Weights of a small GPT-style language model, trained from scratch on English Wikipedia: biases on query, key and value.
Each number is 500 + 50 x the weight over its row's rms, rounded and kept within 0 to 999. Layers, rows and columns count from 0. Numbers have three digits each. The size before them is the row's rms in percent of the matrix's.

# layer 3 MLP down (transposed), 1536x384, rms 0.118, rows 542-563, columns 128-191
097:499492536532459486474499507463568487520550553493426457473454500482477618619461453431485473558468365451573423498488453500520423484467515381420546536539504532554446573431466519473535517504467465
103:508505486536527464543609493450525556583565551504421519485503549541491596532519513504550482468621514521509440457527503440418507538445509418549525490566480467451622487537526455533542533463434473
093:519488492422562399425491544492513450482539572493494503467503532438492522551585384376489442591451536427532460438448489558567508464522441531624465580477557415550402524471480476477488568556507483
096:476492464428538423389573649488553496472527528531426564429421500456528463447437452488559485464478542543428493503562444505389537516525490586562510507476518536453489571495428513497567464596561451
105:535556484509452545549523526497477488510534446562586523565453635605458490503571564515492503465516482514446521421469534528553579557437540486480481477489520623451472553439496536526491528481547448
097:475505456532477607401478399520376448446532482475498561503543469558490511598473536463458462463464523544520501558525571443536533475405536512435439538511519490573496629613594471435454517437551466
092:475453459523543517463455558491492472448541475459448460483618446531539525486612545548542471480395503484531557484568440530548521435567458533528450569494476469548489476510564501505578510560605532
096:518451478375429412571460539596497552501497577530461534539521525478489452469543442527474491497416507543503436467480443576563599490466474444487583487455550561583526477466456531524477532533451500
092:462507481536456605458498535497516455509447478410457562457526519545562432453494584529364524498500401419560542519550466534487426521664503598466497508445521536518517499477490494605435590509544524
098:490558447580487442545567502525469442439555458521505555462399481558478471477509416534509497456443464482437543492448480450539524518521447442401467475453466496560532458470500510518569523552510498
103:406456491555455578581547513477488452449620415470470480520535484553415496477490480513570580436453579459588528392511437550460465583426466546442493581380483613526529578424450515508505497529526461
100:482477510546537535455476492467477490554515539528620501550478450430506571587572534551460563512564482549543465412477535550469637572621477445545484418433497447541626530529411546457561568459477444
114:551613521505455480551472494508429466500501542449567484505492557514566519522549532479555511521510485515510494457534499594521568531498557495507540510399542533493540520496395502403576439468441495
098:522532469525421495441561507490591516451430440518316520469591478550487496570602542522640512478481522558495539533489601507562565491514461386457471514578497523437565464567479494564448519529536423
103:428597599487553444592505539508487512505579457505456482511514417519512518566496478442496520515430463570555538526480477552596385480591510428530519503534450484559520450591480487532572500515457539
097:585537403528419552483443491335576509470598406532453501514543457506474532601475469554488591496506524477573509458597421542581500466580509515582589517517439520458509456447502492496392437442495519
098:452473450562525401499492539627424547583553474515507597427441537497535537482482595495508515480487486560479564491507505483483476578453548472438496505446488522469608507470603529492542486589416479
101:475444489432470500431449467484440453519432399547482521483505545548531547540438349529533578467548545561524555489516478410414464511495407551528570465407522475485469546538449518363411485546441470
099:539500480442588450494453431497546477592464478474531436532455443539453416477513447493500497518535405532537539523532583493449560457434442482504548516525574465520504471462477540466495473540542524
100:490468487518479481557537484423451394490592550531472529562486563508484492540445476563568491496400519526396558543362496510521459483512480428510559539427394551521555558467529559475489510529459522
095:419544448450581443597562501603510396498470398576608586483570509448533554415457514505524535487466532577520498487486464447505504446485496480477525538469489541489473439471519417545449481421407575
100:470493489495499412530430527520488523546541503485428412437577424492495480452429465556514538510571536514534541458508477512406460515516437508566456545515601542480519508443516478525569429550462513
# layer 3 MLP up, 1536x384, rms 0.12, rows 543-563, columns 128-191
101:497470465488481513446404404408521529513484542482513608540448589460594496456554543541499557500628547570463523454403438421588498449366547525488475521510531534494448452467457581520510472472508472
093:596616476456513432505546438562501509594526464474489454435549446515494538411595474481488530464464590487544433512500444425471471543468491486514552520561503550470420433483565556499372465479462544
097:438569605513561532613521473563535461586513522547528459593474436577526517400460493477452514533588485474582512574419508476517381540439477479473553557461543486484457441526553508420397462543408519
101:528436530515577596531440513473566548506450533514340424504482519566472560504488567532442489498467520555471558488509483553599402410567479445480474537572517513501486456502442457514624522585465567
099:483486470538500388594505509519531519506473472539544524521510497429545571522517487499543468600439537470496424447478498499550499507537428554536568442432562484457508461511478559473549480540498495
092:478484517531581444467413443511521429520556476523480484436518508497489465459540600479470437413465564447481546467513422547547574557415555463504513514509532557476356521462514461482523597500469429
092:562520544532476539521533445475444553475550537454554483524474460562551566524575498523539493476458564460545509492457508531540607531495463423514490496432544459536531502451472515457501395490455493
100:533493499449499510511527477442521364479531518507505471471501461434524533560519412549550456534545581519462512530465425442598517445461501452526522481567415439527491477543533516489580536533460483
099:530474423477446465458463471539528579481521549440527484550491535451488519515486407438561440529484425517456470394542606463485509482456588573524498541436476529506415519522475506483494475421451526
109:473539506485541455512473556541516398442591531435473513492504599455548477403439496585504538477459509594500481490477507507466383471553548527448527423488531462465468543516443521547524586537546537
101:590573444526431527531500520510520363455458529528513430468483551480398499460485494473498534480533565519424515543447389503461535575476526541448463487545645534504502516497437455455509442572502628
112:520488559485509466512430493510432468526576551466476467582479465475434571511481581494498575492462494540498524500470475509657481435482504536493493519465573444511491467511398504456596407537449502
095:448484575486628437421452505402370542469543577482553496548427513538505538494497446491510531439455561483483411492525439444446416490509433532632547407525585489546421545437525534523578482482429544
104:503528476494546476540540577508418399535522465515479430496413502537560427516448474540564466483488451530554497497505545455493529482519427547539612549542483453525550552560485457549510516508469406
103:394479456547533483378481462611509494532499503446445477523490483567559481552519396474546482538568507471527511462523549497474523455474541586447481592520455552491522531529397446531482588480453566
101:519485549482572477471600381562561445557511530517569451583498493454530475468539389588472526539545478433391471546484556514503497489474403567512422565454450555570421497503492554452484529536534501
103:488457453577474570560543490470476499480490544482530483527483508471476395562457537520471465462530499455410447480472565568546545444529543497549522501508492570498430420548451524487524487465555603
099:415579488521399540489556521546437553519521574494521566583507513465508457453434544421408440544591566466546421568458430400509373526504524481527512392450440577470489523585530473529502512553490443
100:517478510484592484518537474442603516484518441561477482507444596472539563303552549511405403496525449525540425407498479488585555523557461530528478502513569515516519565525565483604540456522492570
092:542518512524371555386444464493464609446502621456431423508488535556477508520521423407556485519556585388401547499451501511475515545535519550514426521497506435595534479508561623475510551540605463
098:488453447438473584472629512568476476529497529578540519500385537522535455516495581466481525436508518503547580488557438450600486489513426512577533541515526432603514638510581494490597487427473523